config.yaml
norm_place: "pre"
norm_eps: 1e-06
rope_base: 3580.0
qk_norm: false
tie_embeddings: false
parallel_block: false
init_std_down: 0.0
lr: 0.00177
beta1: 0.95
lr_head: 0.00816
grad_clip: 1.0
warmup_steps: 340
doc_mask: false
train_tokens: 183900000
steps: 6320
Each number is 500 + 50 x the weight over its row's rms, rounded and kept within 0 to 999. Layers, rows and columns count from 0. Numbers have three digits each. The size before them is the row's rms in percent of the matrix's.

# layer 7 MLP gate, 320x128, rms 0.0829, rows 0-213, columns 0-63
128:477508552596535512535495593458426492495459515461502421554541521476427523460554491424463488492434468509462522518511521519516574385521528519501538544441515443440462459554506466508538534498554579
097:489529476527421480525528596490475589511517496520496516594495492396459588479581529547499532409544533471521504534495464515539553509513511468514601589520509481466456453550480565479510530406492435
099:576455417516537527562541643494455570512482534479543417472402442478472518490508489477552510497439464450490538508526547474538585376553528520504544571463526451480478497515465448526511560583515572
096:438620373464459479488494487349466550490452498475423464439599549502426449517474499511570476555398522483480510517541566490518446526426487513518460447519578490510508435410564502462538591517401435
088:523481485479483425471516564494538429497543526554500453505456550468492499533533520417460520608519409520457558524468535438518605439531463517427473473505502491573388416456635514501583485479503462
087:513525583493529424437389527518397455484581424521469483563585488477498502480568540441500480450537406537487563515428529514551543427586558474442472499467538552449487506463616534503444522612517529
100:471429529489399467479450568546539538539488497519489507519436533548508456538580438387448578467482434477453539492548497470506596423530402563422532566533440494554446434509487535561506495484567480
104:452537493510478519576526484403484385576509473532587531535439563494495589385527568498497551441538449448556509496478520545502543494438467540496528513412546475570523502478513561458507463519541558
111:433548421481404562441553561514520454491503562488483455508496500507496451463545506421470575496528494467466513528445546506410542508475541509550517550570473510490454508448470491402403502497480498
096:485523548619491479512567613461475541519435608572447450513511482465515463454520551478541429490549612443532452530488542410547517483509532511492536566583580471543524508499548412520535467502421582
098:515448547475506519595493536522568432509533654519429450517563474486543437522568560389482509443558566395435500493494504490436520483446496503475449509582457390498465508460535445427463461455534495
093:454496547439397549510469497492551557476511474445570556512481514585476453429461563477436539465507474506582454437582434569562560508431606524563463567460420491561479516469517529437487540517508392
109:516457465591504586440497502505411534467499626470535509441547518488510529511485479498518411495465481495463449483423425553565575543521503530509588440393489505370521530567548496388568569484456456
102:530517450568491547527432573448496466380440614445485473473511500383437545489473445523454457566565495573501462557573489466500455430580567500464528539534497493484499499619478434480466422476451381
085:543550488636520572443448465569444556551496540529495473502411477503474504533515511471434484515520464531505407501455484507577507559599432476533479528457409543465518500540457485543587405586504496
114:486447539478503542536512534450508531358490548490485442495543479592480431521546555537457464612419449474452491617539512454497540510535510516486562618476501550454503434499513502502516431469458451
100:470466433552458592515380499478467524450499616433517399478487538532492473401575456422528452445486508459402395484374523523488543508512444449442492505561502491372477549478526478502547428437539565
098:570536522502440506561539545547463500517511455555535519542555555529535579510536555476514460607426484467477531428479466418474603451489440460509430513548604516533478551450519420507464558532463424
090:458464496536479481509548520500436525502456554567467584325523502487537397484520490500503594463489500559602470445508508473492461552459453506559482605536430432566554511468519487508518511527514465
102:484493526556594463469575502431390564450524601498455478582471503455523506504576566461448524484465478581526545519456528591559522492481577440530528532446551414423566528508569472425543581423552502
094:424503572593437511506523454409512452456411596486476542445465519526576455471516470474513515424425581519414449494500531401515518549554448520490531418451480435410533529495518453426571561471488579
087:414527505531540490520504453562485455439489450522416501477469393530595442529518588440474446438621507485472398505448492563449541481514518550501432530525519467475511449546495499382496402570533521
099:525457458509513461513482503420512556468548510414538444493468556469551494471450375445516416517499583517520522529532420434481521487459557562523431566483492504538560497587584416502517455545456547
105:593427485476414569503491564432475535425540517513492419461502510440501528410533465543480522398461382456435514491540484473500552569529525397497443580500461493425443480513510488587491490464493423
087:521470442592486500594569502445491570540445402550434496565355557464531519522617559530562444605516475526473530531437489492463551562528480570514555525434565503446555456546582428513570570494454519
104:514534500608451483527480484490530539515503558435538388572547538521443550468630477570529513543512488529514468465491424471551450487615541406595476479499610466449518490636466444541518447490434492
094:484451477442489519563535514445465501484522489458590446567415500555460416427538470605506516511445444419489443497587547465379518471498543473470515482414498428460622430537485530533499564557395517
090:414534469447446505568535522564461485537473462530499504506467465581531472459541449407510453485548502436514461539560413537500511508483539507499507602516568498519511491460469541437466510481499441
100:478509475404513528419506511411511533450478523546449472507466560505589496542480505398460485446477523492435435473516475564587471523511477446442525524480472609536523453487522512594485568423511461
105:503589477619474513473554528546445420414493555507548483467428578453496495515534532470503483429350550581411465522513578466480544493499548433516451510475536416469495457507457455473575545463475406
089:580581427561512582527471485427577509526527529458511534570464612511483463496532471464511587416543495438518447563520437551471465541421526444518472469505523549499577515499546497450415553542518510
096:573466549530433391549514519503456535472513541588498547578492509592554522543547537520491463486454503454540540496512463539470484533434542438533515482448440367522453488475576563535517506476422420
093:461594527474436634524467483476482478490507452438457527450568484562591462416564505486516500504528473402480475522418470553525560486472476552509473434477483540505528514485510501467510525545456510
101:453537507551496480540613544576434472510516483473408462525531535459480478524513509476515455501502452506546582491452468476519577429480483518453603540511521424476487368513509400466598465456426508
104:501532560586477485489616595484467481425480485570536482598580530564458542533459569535531539556415464540451477515489488519519512409496548475520535501498587446437431470512555512506527505577545517
104:546529572477544462466482484482432464520579476466452443407520485480419488508528466468550526498426481469535503540472530480518486391499589487571505459447564450376468357610463478410550591563478516
101:624553529414516485451527540531389482515441570442527419541445537509547547434546491453473531440442561458537456534544456452444536507462456465491532461480506555530498523456458531491564474491511491
104:496486491584481586530624589530445525518457524539587448469493541461525494510555434496550513503356532562528561563493432527472475439526513515476547523523485444375501473500562460485522540525492584
100:486463501573505514475467500496401519544559600436523487544510477531581474516483524561527443467472524548460465521549440533515507460569445562484550499444466609490524565530536573499579465459615421
094:516504492436481532547620481452481480460556479559564500499435485432568545532507562524479518462459467516571501503431534519517516552454498440446490525487506484525446476482474470502511516492461527
094:477506417567469521378509500536503484489473563432536511553451526523549437351505475490518503460557440488523456499512467542469471548470592448637486608489444486518517488498476459542560457489493457
093:580542504526539408497540518527424520546551597590523507536431446506601495451603490435500596370517493515543419389531565489530457577515514552577506535472568451469482497483505523467530471470564565
096:567560451465494580533521513400504532486513443461541478578516441494463437452462558607502506391559500501538595449548478478370478474484448487504637515441499413473451456495499497492453508458606466
105:544571523548474517403501529513507431376513508408574432445505529437491511537496477424502554502498433467445509554458501563463461479524535470496408529470507549498561436488443557609599486458541500
099:560457412559553634524483542501489486521524539489544502543522487505405450438509456498515527488505487532475423499531505564361581539389508499446511538442487486475437537457476438486506428460536443
096:481529471534521464519463549471458505462517502464525428553478554536456485515519487411464587455473437493598418489473441508433534469531540466439584538488380422516343370465463525499538482426609516
094:469538491495490498505459521512522572501493522464476415518422530532496520532493574473497445430531524427477448501540520648591630517502518489443365559464439482579482519498475461494551472451669409
093:496494462537479583530509504421544516439522513451583436561447540578569538490481425480622517459525433497440508395522524491406515528518471404459554510472483543487548526546519400547506490518551550
104:457485404492527482464618445422492503418534526464416470425511569487550525591555542505400482573448573517468489516535561455561541526507521541544470461413531439444563487590529425400587459457428483
094:538425523443478545509476515522474454587410493451481519457436473502492383574352518459468543548384523535485493487468488500499512556491511487485468482475518498543504518479514541461403457554504476
093:501562498428557466497464454538501468567550525571424495503422513554599545454587513454519540475552496521525520481439546484416476435560515515504580544480502430486421565637512430531461525477571511
118:550499495545548554431389542505484558484420539516457512436487511414476518455458502531479482503374444512418548467542550481550585464552558515448574535490571434535457452606510403498579422541436454
112:489547481551540522519485574512444548475491515507468449428496519463500403452573517513564420474521478486466465562467541458626516523528510565474525473326521550441587397526529525468560497501497512
099:539508502506497542564475518531517571537451508489557408494402482497520432454512499529539554503447493391547474480494515552427535491471589441480530509486498447434551513541393533492579437503548377
100:509646391516535571421445461479479499443499521487426480459468504538483534483469471491489625520454440577533426480466518479441519516524539494441459524479488483538600431476539528496452481560602445
107:528460484618521495485500529463479445496471549461505385503504590498485482530503501460499429510434456549498532515504576530469583522491520522419553427548524502451477416556523453427578482513492470
111:514438537487473547493450622550562485484538469424577457493423556558461514511503548447550518428425421505502475487488541562504576468502561471446430570515468567424513532514422502465505485507577526
104:583526516504444504450443454537497478471483575472491467479533544396633449560430481446470505386472507498473451519452489589421498489514547507473499490577435426517373513550512530548463536396592485
106:536421496534515508538449586514575422493504584580485529524540459526500523499460465558488502508512405521476613457437491538418570453516464523540591514528520381504445465575447524510460560417525493
096:584572454530487538453526438431488516414429515499585475496546565417531504455448471491469548520461584562492518546375517568477510453496524410556440452555486504474469540549476449541511543483481459
110:555426433399477575529507513477515545450538510491594428509486520437458463475520588507462507451566442542530541511476523591481486485514595512588492574515490488526512538462569509551444426428476499
090:522557495487384526454531515504536496526470482562427522515450425518497447416509447540417519458503512520517535541475517475518482529523517477501610513502504378441550530539610471507566557464564493
113:547479536446504539460555454447471506556485561561486560473515574455538440521562455452440573518507478581509495476503499457442500483525508445453431532455510559511533533562512411502461588467569392
085:465486455538487570453430545485494519498546534493456486482407458493383473536558577493370476519534431498482546556516511525515483498549443481597511568544496584465548574519523497542578502578425526
086:559486590470508441486421505501564536422546636568435509501425399470543510474510485459407546509556489514481453485516469588467562457572511481519434487452449499509491556510440421515594447480581506
092:515484545447589552578536525533492465557483504486602497477554558431484469475608448500548410456506542482497529512508513449520457553500453519473382429482530464389480556511634571514488584422431503
097:482514533545538600492518591479577496453456515479488518539473499481445469529520526407525436439458525459545523505509556477514493396537549493544482528432534473452472479508483389533545404498499496
094:474413483460409530486530498564504376554501509431436462454561488517571456560426567475548576564569453462542430438484477422603463515395458439476462487504433447438544530541530483500541565550510431
112:608542436522464459440559513444419386496500550466491407488427587503497556525466480522483587455423419477486454524544549516443523456512492412486397446479506528481522529542522541567496567471457568
113:443519439586540501511550540491455482549479482574487473481433502457602459528544503519525502439461503584458430474552414491483531486464594563394556541517589456514512543478536499446510566530520471
095:564535525577475528547527558536524470531460519450497434492584507497448450527432514428458393501523426571462415591460486653517509472559546527473491517468462547473530525566500471473445571452518467
087:477544421537479629534481549546470528513510468531488510383441594454476526475484543432534459559440484436506444446499547492406447432483397538465476428487559583505588452519554516417497563506486550
091:538470430401530542431552558493643582451402568499572536479552476451506574484468468528365570429519541536468487489527565528437545524491660544453536531515427457468476523489439470505441480509517480
100:516498485434409455525583464472487494460558483541528572530473437482484444537571522501505601405439453466598551454530404494549523539409510567518455504447459540497548481486565530519424429565458481
113:584501496434435536560558479433468509464405534500510467485392498525492565448495554573411474385539500555498431477504399494506479456498442500496445587419564482523507541540495461562489545548579479
103:581504555469506441516558613476498537392360591471441407465449447480507487466547482494527552424499617493433491394454576405435573437540486433485441557517539524511515484517468454502627516475491499
100:482421475551474533547528512484525489450534495497587430565506561440495471554542499547487490571499558552527456514479456426606518528523588498534630410453532506468580497566626519538462473461445454
098:453493550588543495565494532487406501511470514483512518619452560486576488569610483616514534529481550505515530476560547431471541413558490538456524469465587511524467441484480478497568498536514560
093:561476469432502521550513549428457577533396575542561476448466464576567552449538478494537489462431547522532477524540441468451477539495412476412595555469404433607524551561433450465556445534546445
091:550399446501585537580549584504505471506392568525537514509586509433420470411497428433477438463472475432498506507586551455447488462529485484509512544456548476554463440485492489416484529494434596
097:467506504551480611463507484566567517474524485376608493494546517540497518511612481466464520423481556512577485509511436561474408513597549467510486473478477545462478541481485513423478477545512452
103:522483455402532511470517533489441501460427599449578455547506555526622499448509510450523555528439484437537519555566469531516498574480517468525531525510435398528495495456587426569546427445561598
093:494487580565437607486475501548498485447621500454537454539555506494534478528472488496488475492472563525416481527468569577578575391473549464502404431458457485568416514585590537487509549513482478
090:550537533403473599385549504526534489456479463420517514478590409544526523461530571544424538515494468574550389526531521549452580493505532564473425514456534519510472515492489420605460504434596528
101:434445545452505465471437501506452505419469525436552484531575589431565518488586550487434500522501510486393449514562445509476561456474394457491588536479493546477512511427470502530461417505524528
097:469496523535514441478502497513423571490338582473613522507434558456568506550534547486433522425459445496513480372545497452502572472554442457515507546524544540527440416499467568480451418442459460
105:598531484564409526502415623514483624550466547484551424491492570444541546484530491514447485430485533439523457528561587502537578443497498404462572514460498447561568444575574516557525521470473446
090:486466512552454470452538480475554547497543483532525541455451474469453421472499604570456543543511440426564482553499496425580517454503499495533463561494633439462502508435472516437426527528459402
101:445405437393492482472458544484513451485440596418541438439496506445458524458546506538416612471509475557420550474523531461497553462488526500473499479406503458462376525588463433494517512431518519
100:501527504506466580503453616516455507562493547549459404538493494377535507474420452511527501505488431520577547462449476442471568470460490471484489598459462553491477504489448480491497475418555469
091:442487517490483482568440469439473593509473571460458510499510597530525557481541476474530507503476591460451459501507441502537516499500480485480604510382437496456525482547578549535542394361439591
114:513509463499388488522467603546491494535587514486483476518449479527432523466486502440524500530539440450443484415468547508568531384478527438503468578442557456463545429540451520498473412477600534
102:586590450509461506471551498382529374446543468499467421555537452440494553510553581513536535524407449438475498482425428584572513416399518494493523508506478545446517450491507493536545492561516502
095:526600395491471526408573509508516505470504439549530533473534475461579473512385501479457526515546533477419483550472405474463469497559540465547520488512480504498469543556483610452435642508525547
090:534550524407509546478447487460478496428580432529563453578444629512475512385449529485406574494528436507585445478493558534389578521457576465513557524490479474453486443497556593491502545373437555
097:447458429484463524407605547540443555458486549474538524506429526512474470437509421478504482485526458466499471508550452513541537511514405476626510628443526462452577453555617515522474446542465464
093:455419486390513515510481521495543463478460458489432511497594533425631481520466570578479572459481415555478572553497457523460576402489596494530538545490437502539484537432488519440420631430507536
094:506600515555515569519508551484523446457483504446394572473517541606495511556512479533512527500450512498550520555449411473468437519513640451564545440419452484478547519520460486553500518446457475
086:472432534499427481493521636463478514493423577490512486524531481483533412488511536539532515450473398421497599497530470486416551488444545450485547440512596493490552480615429447425540517579468514
101:455432405539500505538470598424509456490454477434502430517469424555561463560435594488498405594523430459467516579505446503561591458472406563422503504444459474444506492465497520406451471451512462
088:450532499494443649507451581502593504493566542486468410491482460563504460550526449581519465561504485453524492586458380432508516481554513378577447498437498426496573491600450600552500460519459552
099:482520544436513435452493540438598495583525529506454500546389499565495466494453423419433494517539498453506509478615491546568595520443556399510520570443452493573489414506434449486436522486475510
092:564493358586453545517572521527446545473451499524530411549541517472563623538446491548569488422488538451485432525471507553490643561477548463438483431514457475448546511502429513470548405498489464
106:518397417439465519511476493482531505535497509505470541369438458550449504485402506503413579391443435509407547509411415532515554488427542342625491512461451556508491511570498539570502532495523503
101:532573508529438501544466531495514505545464554549514528500453483466440433499416558496486500427431438440487558494514517470573543372483500441542460498418391409433457453630439445451592540545536434
083:455532462544460493448579508550457573422489493491530505572376386490452492573478515421507581514548439444531480513540521503462530484551530440451561565480500531452488468388574515468579484595519607
091:469492522489452477544445560485460417480437466576455475486491488512493506474507611566466581493512496550538569502410414568608616478465444516469431499501433462419515522427496553474498461512537467
120:542524472615506483546562519500392543502443569518440453503492500433502514446464470511443472554467520494459562510509567461614556542475440528438550502439483491410532402527545427484609456491515549
101:511455472462430536447513471550496537490476610458547414532542509510521545540609467480401536500533535544474460535496480482447464573604469562606501558568479477474475519535567484430546504513469486
107:555491468501587538520552557479482569488422554464479452507436486437549499532497453561531498554418468497462502512409527531547488534493537495481526447381529444464465508512489443577563426483469555
101:487510464443506484477511512565558441493475533400490511582585447539587514515474458567553445483408446563462535466444459533538536458448489413517507472494469557424585470501584453502526537569558525
100:477526429484494507545533505451501506464460579555474442489507458458483603471630467523380557447454556527536499488478422479449474469560517498580589480397552402554432535510496557546456516458520483
104:545516448521537541526476480537417560464462654536516455490518572472546507498501466429511503479505471543510467540574576545503457483564532417464485516539548503516501487561496488549604550543574477
101:443540524463466570460551508421511455520448474518405472428478567526524518516468529493494473502496514587427519525452416554420506442414498490351461399504522537449565550480517444438435596543548459
105:499445522491500485595494567509448531470515438490595511469488470536485441542584473406524547558435375507485547482441533560448581437514457547521549542413394469521417486493536400452562518582505542
100:499410544469419559497506543487446492446531545460555467539405490520491472399472480443430522412537431567472441483620540631436483556481574439579433507472394556527481542567539501466548454455465489
103:516511519527451582472460543504531391528523472434511513501535591571511504458498598478518441430513537457522461498409456547522565501491433558406494519412492531431549417501629587443580500501526440
109:550473482509495596533572520500439445410494588551552412489490496486459552454543518571425424538403492531409463589506477480513561421565563440568530518488447550477410516553438417432556506572470421
092:548528508488488502549591534480550558552476480534513532493580516406503458500583496565505540431455470512559541498486526441416519429523546463527430566475513474570463537529498445505467682523472522
098:437480447552523573501537500449529574566511430470509488484457479482482507536492515564511481491436452441478594442445536432503585496557469569453528461416529494379545513544500488462550535567473527
096:492497542474460560561541576521532522520509587520551556538396446576429526450554516462524474476506424519510475563595529607458509523568614456546502589474418447488510517458498463509544453411462542
101:484494482497332584537448526364510560511484541402527439501528626520519499481473510515546509478459571501412499544513419494461517518539531459540580440449481474477564475588475461522475500428468500
087:462602457525452548519507447497613590484567544458444549526506539543568513541499565576489490459525544494595412473557516500505532481525549466528427509438447525426590566484499500485469495477426546
103:525487470481541483491590496488405536476573552438543568549451544539541595493531417524486521506485548467409516523556477542488464582536464509557451511412438492422512519559513475491496527388541513
105:527503459538523587507487631424528499508522498518571431503438464511546442582471496538571468437495481547554510513429445515525561430523586552475559492464506517424497484511522544562527557525500441
099:474576446544565573441408494518532481497485552556541491519512517509525502516485520507506472496453574483479483526519432529538508419413507470426539506491518581462467419549486477461552613578465530
099:515416490630474551552408584472471556506474567498501524551561580506561484529509478587516502542462462504446457567561425460469557516469468501459486534502470507496512534514473499416530406492425451
102:514512362494461507478526549544512642554432524445580515519431490450599495521523519432569522525550462488488410450495435487492586473604496509501463588500461497511534550554544508380490522496595493
096:422422486570537510494517572557597519562518488439482409551541532577457481571539419348562429587558579457399501551399514529574510477492489551459475512475495501557535523529544473506468518506476473
099:469611495443497477438469480447539462419455511458560490608526509515475469466526467564525500521505470395485465489479575470565482471429504516490433510432483438479498370572547462431461541488505583
101:462540530566568474512544546520492490513506512494407420487442516390540542513592478420609472470542459466470490483570566461541510371540519570544596455542476421436565507437523486492456438504573549
086:472521487500482473636517484452612528622573497490445513538436526585447466437592531495518439533514489462533515560506434496592520540545556481455463523393482387544501510451507487553517431475471504
103:601493427425536532536447534466521504469541502501531473482527486508567483496499450503470506429550513518418465473541511497529494432433481425533389575421580528499478622498504506477462464539545438
100:531506542546428522452514547476504444549394560449554462509544602496563573436532464547500545509456509489554568454382439513513420411507448437504514512569483432429513463519535484582537422437519527
100:482457533530480450565526548468419512503493434436612607598470485434504529474580456500460531407484547418482506494494421571500454536482524545576541517489467488528447523590464519514509442413510530
107:602678483593467518480526475556434442424497580373567550464454511423445519525451499448530468534525542529421484543559584471525466454512539488470487518487507459445556544516531487478520484468451446
090:443460486534450535441571601485565537462511562420512504573504509588473420484556431466426604526434513537477504493457488426500469419444520307518531564439480448457550520637517433526514439502478549
126:522450532487364427422480543494510511532504571517574433472477539490622505467490507468452497507540461447471494520529507516506489441474539385566501508375438509550552479619548465552474440428527475
111:514430520538466563481487589462423554561534559445568473572477546471472555428515552468517475465468483462523482514501585482491550419401515439475531543425448629502497533468500549568634484578544509
108:525505445469413632421554473477481490501403499427514383419548573568463475475408553511524537483463433530453480476485570542592512412535514475511483475502555516428478465537546504440438514451485394
097:412480476518477447515532529535462513485472552648496456447481531452463446558567477562483503483518406526449463496506579487546599429534436438597498529486630421511449520514488517501528479496499507
091:556496525493491545535560559443466406492505587583481578487606477473520487475517526529577404525508471517566539557524387497520478506551440527522588514494441507440539447540502487357579437499449511
098:452579487542460551524454512468527420534448534492569418507463523453516538450549541475364506417459451475510470477418488472542439442512539409507482524458557422488409420556445535507507543502611403
107:515468397493485502471431442556497500495486465500558391541574467524582562511505499515458434486424387473398498529517507426483572412580507571492431586522550587524501452511474449522480456582463494
098:540511426518472467536496537461530498512527460500495437492594433420475513553468527475495584445425440543558564496403504489510560494411462469481474566453446476491511479457513534478494548537532404
086:445522626599434503570576530465527402519495491532384410439596554541441612514476523506485462555479572498524529525448414581521498526507555511434525446466436475432597475534552530537543455479479511
105:486510499500541550534495592591424516546555495508501509418472492479409505484455455560527519493515503564416518473496559486644535487498525543454635524445483446309560439626472512502541483507450561
106:475438527468499632530485569487542518436601543527547513424459485493455564512440541448464504459511511517468463488557525542495589410537490425451482524487394466496473549541493469508505512499487544
097:478482517525568423485498519500536510487477436512518462426486438424467568468507536455464490412467469517452509503444589368522552449573560474523476527469592510464477453481526536549464484568430560
089:444453464498380474511548527521405545474547508518462481407485461547407528444517466481498437581552500565448429528498542491678545546536543482578481492418472502460451387506597548495542500476469452
103:424468462482404502444499531522505555499560529516517412485492452475522519464586592515394522457465396382533462465499494510557488510524400420534511623471523442497457494524472524567497444423519479
091:386505576480532454588521517573470550449486557553475558519533422480452567547633547456477566531448452475500522476516483511515541405541415473477529510519561462526530506528383470551582425551476538
095:460483468656452511611504510499462479635459497445500408462459551439533547423491446548506505521477447457469429500540475538584436463545450532565531499430492469375574489525558540510561581556442489
096:579557526404462522511588551536477586468530584482544544559458515568425382504517532527430479435541468505525443509469472538496487486511469489503593604529515496482544475570450462493464526483448417
136:534502469577537537465518525450554513479508593430474414471515561471601466381532452524476502495514528530448551566414486493511497467477535412483385518428494467493482527598488453532535447494474476
097:431366494495473542510561426462469484424527525414439461538550485581502433512479410495568487562465550497420488533542463524536527501482577510477471511479441444536602505459563408501485434521481482
102:561400452527473544564510569485529583481501507458567540528518556486569497513569514589509469420512496345530493486474498548492545514529542476508515501426505504459470448529563562513546492517457424
105:547527470558486478527438535471470536512337449480437462482472528488472544433514463473547483477554459552557401424420524485507519463537437493427428543461524533440516422499602514491571468522539510
088:592425509514521563483584541523576465521504450404529428512453487413493533496477428471488453505454461591544444484570525567566475530476473553497468583551452564538485562477508531539536490457457569
101:506508528441484663430549432414521507469465492452474474490555518503479465470514444501492570416490501465483446566413446517541516520545502492520502426491486541533524537575598485527510603502447453
119:520420382531547503490612579437479546449447518506526512587486587480505471488505492414479517463493527440420501521520498594455516421542468561461523543485490530554423509450414427453433493533475507
090:529526602533493567527509536453456474514537607472535525497471525507444507506424434492442491411472560516641504494582514556517528481469553499433465511580507570523443523539521503541503535493637410
099:477552437508503475448523620452449545385462474509549505537553466485501547509473479581525507541537486420485454578455407500568552465523549526570577518513567531492528536609624518446504541435572414
096:516489544558443613563513468416508527511407511465468412525488527466587555498497616473472501502491482448481468493424504467524461434563466464423392527468495489489410509534618535395525557461488461
086:511493448477524509513583472461516498533472484478556524492455547503539518478445404509470656481508437405519428386581528464436419454496493577504511579537517494567460512517461498518449609498587542
104:553429461506547459514506531457575536505490512489547577503539501437620455521542511474555470460411525552510487479613497522464543371517545565484416584489493514572476495594542444472439537508554473
105:549440444518481533459452539425463556459533464470567404493516481477552464517449488533506476435508543550446464565484605492582542414512489543377443591438512536540488505537537437543476551567467479
105:427590485535455507419503514524555471467540462474430512453541552490494492506435513587542490488451429519457458472525442469605633428467504467406538497367574570433592523507577464430597501546529503
098:501471533602574506608470493529517572541511495465519497481490497518469478409482508490497502552497374481510526466451585573515504471520496500481462503509477571451560503492574362577529500577542480
090:600536481492509613476505481535505541431385488556469518563480531463580520498452475444488516465433530416494564514373468535540510502483444520505463504494498513487453478504442519553429470504595537
102:446485404480402611421499497441616421470501487408448534589561516568546381547547497455513447497529526460526460567482465485441457506459431428495521471513468492500549503421528524403453501499528470
102:577450455606524461454506567462385561426438490432544500458459494404531484498488461475495533475477524519496553500525595522499442419470532559556550412480533570532518557640530514541565461572524618
094:485562520540503497568532571513487453462511582518532502512535498500432557558537549552474375564487380493490572512380404446610514428473507502575499545518444480484573445510467534556604424474509375
105:534582478521538394536546545498456493499496540451492534494416506543569462504523494479483591465527526572527499534421458561604424442554586472526474522492499396568463491512506516527478542502590487
127:499436506477421523525513544373482483551398480525559481556433544470586586479449542487383511443498492463588434496475525513594486480493430517495490497489497494388515446413564434552471470365613538
105:595456520574475495402572541528478571524370505490532439489453529539558552527629473387554560551533499494523470508436567498442513456577430472483543464483454476493447551472532446561505443574527494
097:520480455521482551482385560583559463485463503488576554478400566412499475529553509449555516470502474548570475317554439541551568459397523498545407540496427486423375495527480489539531526459590562
098:481400561509471522490504524552478524529512515579457470454561488487470495548588507402452509511493393469499500434495473450495574470563465443562540457438477485444456522544429574501567534538436469
091:538490457508578582480418524446609523534516541513454457566523611502487476565483520557513648473535472565524575536505583475428566515466441464527485525497413468471479460480462448489466591537488535
088:482532503421429526441567581478466468485467589391482473500481496454560514528516495433529544530396558535446427466520564485517510412528556527520500484402553512506518531431556437493588511531524483
097:489514495478566574397602464500543492523508478417462500516476479470571373519472432452480459543453552504410378486507454462570566479535520533573547469525521588463517416535543589459491501511458517
101:539368562564449476471487570517457483539484568608424561598520499520504468479532483500498463521450481532483504467439417493491478438535470515478492585457504432480427497498519528440560492488448482
100:514417558469506451510459606448565438440478532602487475606464572385542407547510604482481499563427541441554483529451518492458512426532499479455519518501450414505500473463548464497507435463427457
105:501527431556525475427504608501464547546479473477565474472429471426486455508489481523492578575434486480458564555486408503536506475503572481606559513404520532458480513520454508482419509391489511
100:537520542524536577493463583497476523519423529402606406509572415362591470487492516479431503470483429539501530524549471476549539477579474414548417559436435531426499431553590497469564416522522447
107:544599501480521507546467521442519509443395505459516442488468592475593550535576506438466581497514556527481485496449523506481577467470515494468419481529483446492516478471605547470546541464555494
098:490488560563461439430522452539415439503484417436535509513565543529440569518613502412512568610483470452442507483470486508565434401542443437515504499428473466469456439569524453542544463451559454
088:436492465491523500550520469530565474555512521502470494466592495438476484482477534472556460515592625537528437566457468543544454514481468536417414442426558472538505441566606467447535562469561446
092:520500509590479492566525590474457544501452467523494519571488481478458433486649494512451581481434539454516579513529564530520449435440447472563525470460499441521494549556434560458501558435475515
112:541496511491533503481452573437521492477418506572589506448534537495488507447593359515422521494477478488427536498434541468539548435492469587459586498553553522482423415543499494485511510538500547
093:491546507498355525472480539517550416496559498453525515538457557565558474487369484450473539426516436569598569475510488535502552511523527380519596510481405478400484568479503515449477466436556387
086:573465462545473600436440540475511562483497539486517518468475514488513497456498566522471492465495562470471506533481374585463618552407510527488565497439444475577521594479440521469520437466683444
090:466585530573419480512426573611453585407474568521484538419442412555535427550430519467477422504482461448495461564457453530517515482562589532504566513528515573574481409472556534475469406464550461
093:581539561626511561467585514560484519437471466538444453494519499387589420490526454517540455442442477501483464427485530441489514430519495540468495535475430470456505411532520579466562557542456447
109:493421560466497557597505520406584542472495510502436543538533566454574485457520508502560538486492416494577589498514434510437562438483487546446477596507509471514544587423593474561460515560560492
091:463540557555383546457512520473504520468495464446482524448408565535513511530479396561478554464538554477512466538465550538496575558494524494554465525515445499465499497527506484476558552414524540
089:549493483588512473498528551434506487516521510509536514488472571497531578540504420420418447473495481507502582424527528504443517479450567394586525490520581558491375478443500499474486554496594533
118:451546483580479554494540596556486541465490554465544492430450491538547465516509475500472428441445529550434495461496506450528477407514447472491488628376499474498521454529606424552477491558529527
103:487549473523478510528568520552396524474499508490501427487457545505475563478455559475449506576462499558421456604560571429511541455576463452489552544453549482476411384537577521485522528467502461
101:474409537487493561442489523466508581563553454518594490450511490371630488464510442632489482418501517485535503543556461507508510520490497474577460518429429550561505573524499428429462542545487531
098:557427560501557480420541600516563471485525490583574487482492543423502502544568398441455447510474409483471512542424438458496532475468448527457593522508428529507457519591470422484471588525503534
127:455443460578436486476495521474605533506462498404575447554493517580572484482511443536497521422450376462490490521497555569617475460511535446537502503421482484411512475555515494518537598499494402
116:571474494407496545459490556492472559422517521581588487512447473440508527520476531436396524506448462511428506531522393557435523436531512497474567548533431433486474515537548463447513496546586494
106:498395501540551505452535583536449569465459552539520438603498467493540529496508498432427512425504515467434508575463514439480513468518546565490530516468512539461473522603467456418476479448523576
121:446498467546454492436601462397525402434493577460423454526468616484541409539495471410473533416526535483465495450450554477524528559469492481555526434488466428514528438529551437454497456495533463
110:564534524601440597484450520393512454545496502519500461469452581483459492529496568518414496539535462530474490513491482507563547502425542521500544484442549403415548458619520506476463529448419514
097:534520487417529475497482531482530578474470505558595504488522476474502507440460450524474490507458508444560415404482559555483491483504449517505452554488490557494404526469436463573477532557518420
100:564417522504465492495599517496551538439542500437467477666499512500549442569581483473583563514480436519467572540512481483494462518492502508495522528428463567503553449516707526649510561504452517
098:515500354436407517411563529457459503429474486528497496571508464504474536380552493531459491460540490487575458427545587564488523516439558467481465516491492387579437508512604519444487527445636502
091:444506550412465548511439539488543474391507562456509487544416483547556494516437470414481523529417524447491412564492433519517587485487523439398414577543492465507423457435537438563519525474427515
095:516567520504469570453511488498481545506381449379543458435523563440451419468422552440530467421522510474548525394453447569429540475536516532396472571539477469583433531457500526467413497518635491
095:469509461549446515500431510484538542608531561524497417526446513551467552498539521534472485563479457489558515548481442469493468385478445469478494599470520435529468552568603399575517480489551511
098:469523437501500552381542539426505553409509551474534465560481483433591515487503487440447475504518462448505379564489551480524561536501525474613520530412451497543480461567493490458556521445498406
096:558463471483508489530583589461501565459530567528543535483439445464508465488539474473380597533421406449486587519516544554432565428451520418537505488407490429500496514531457512501455495449533440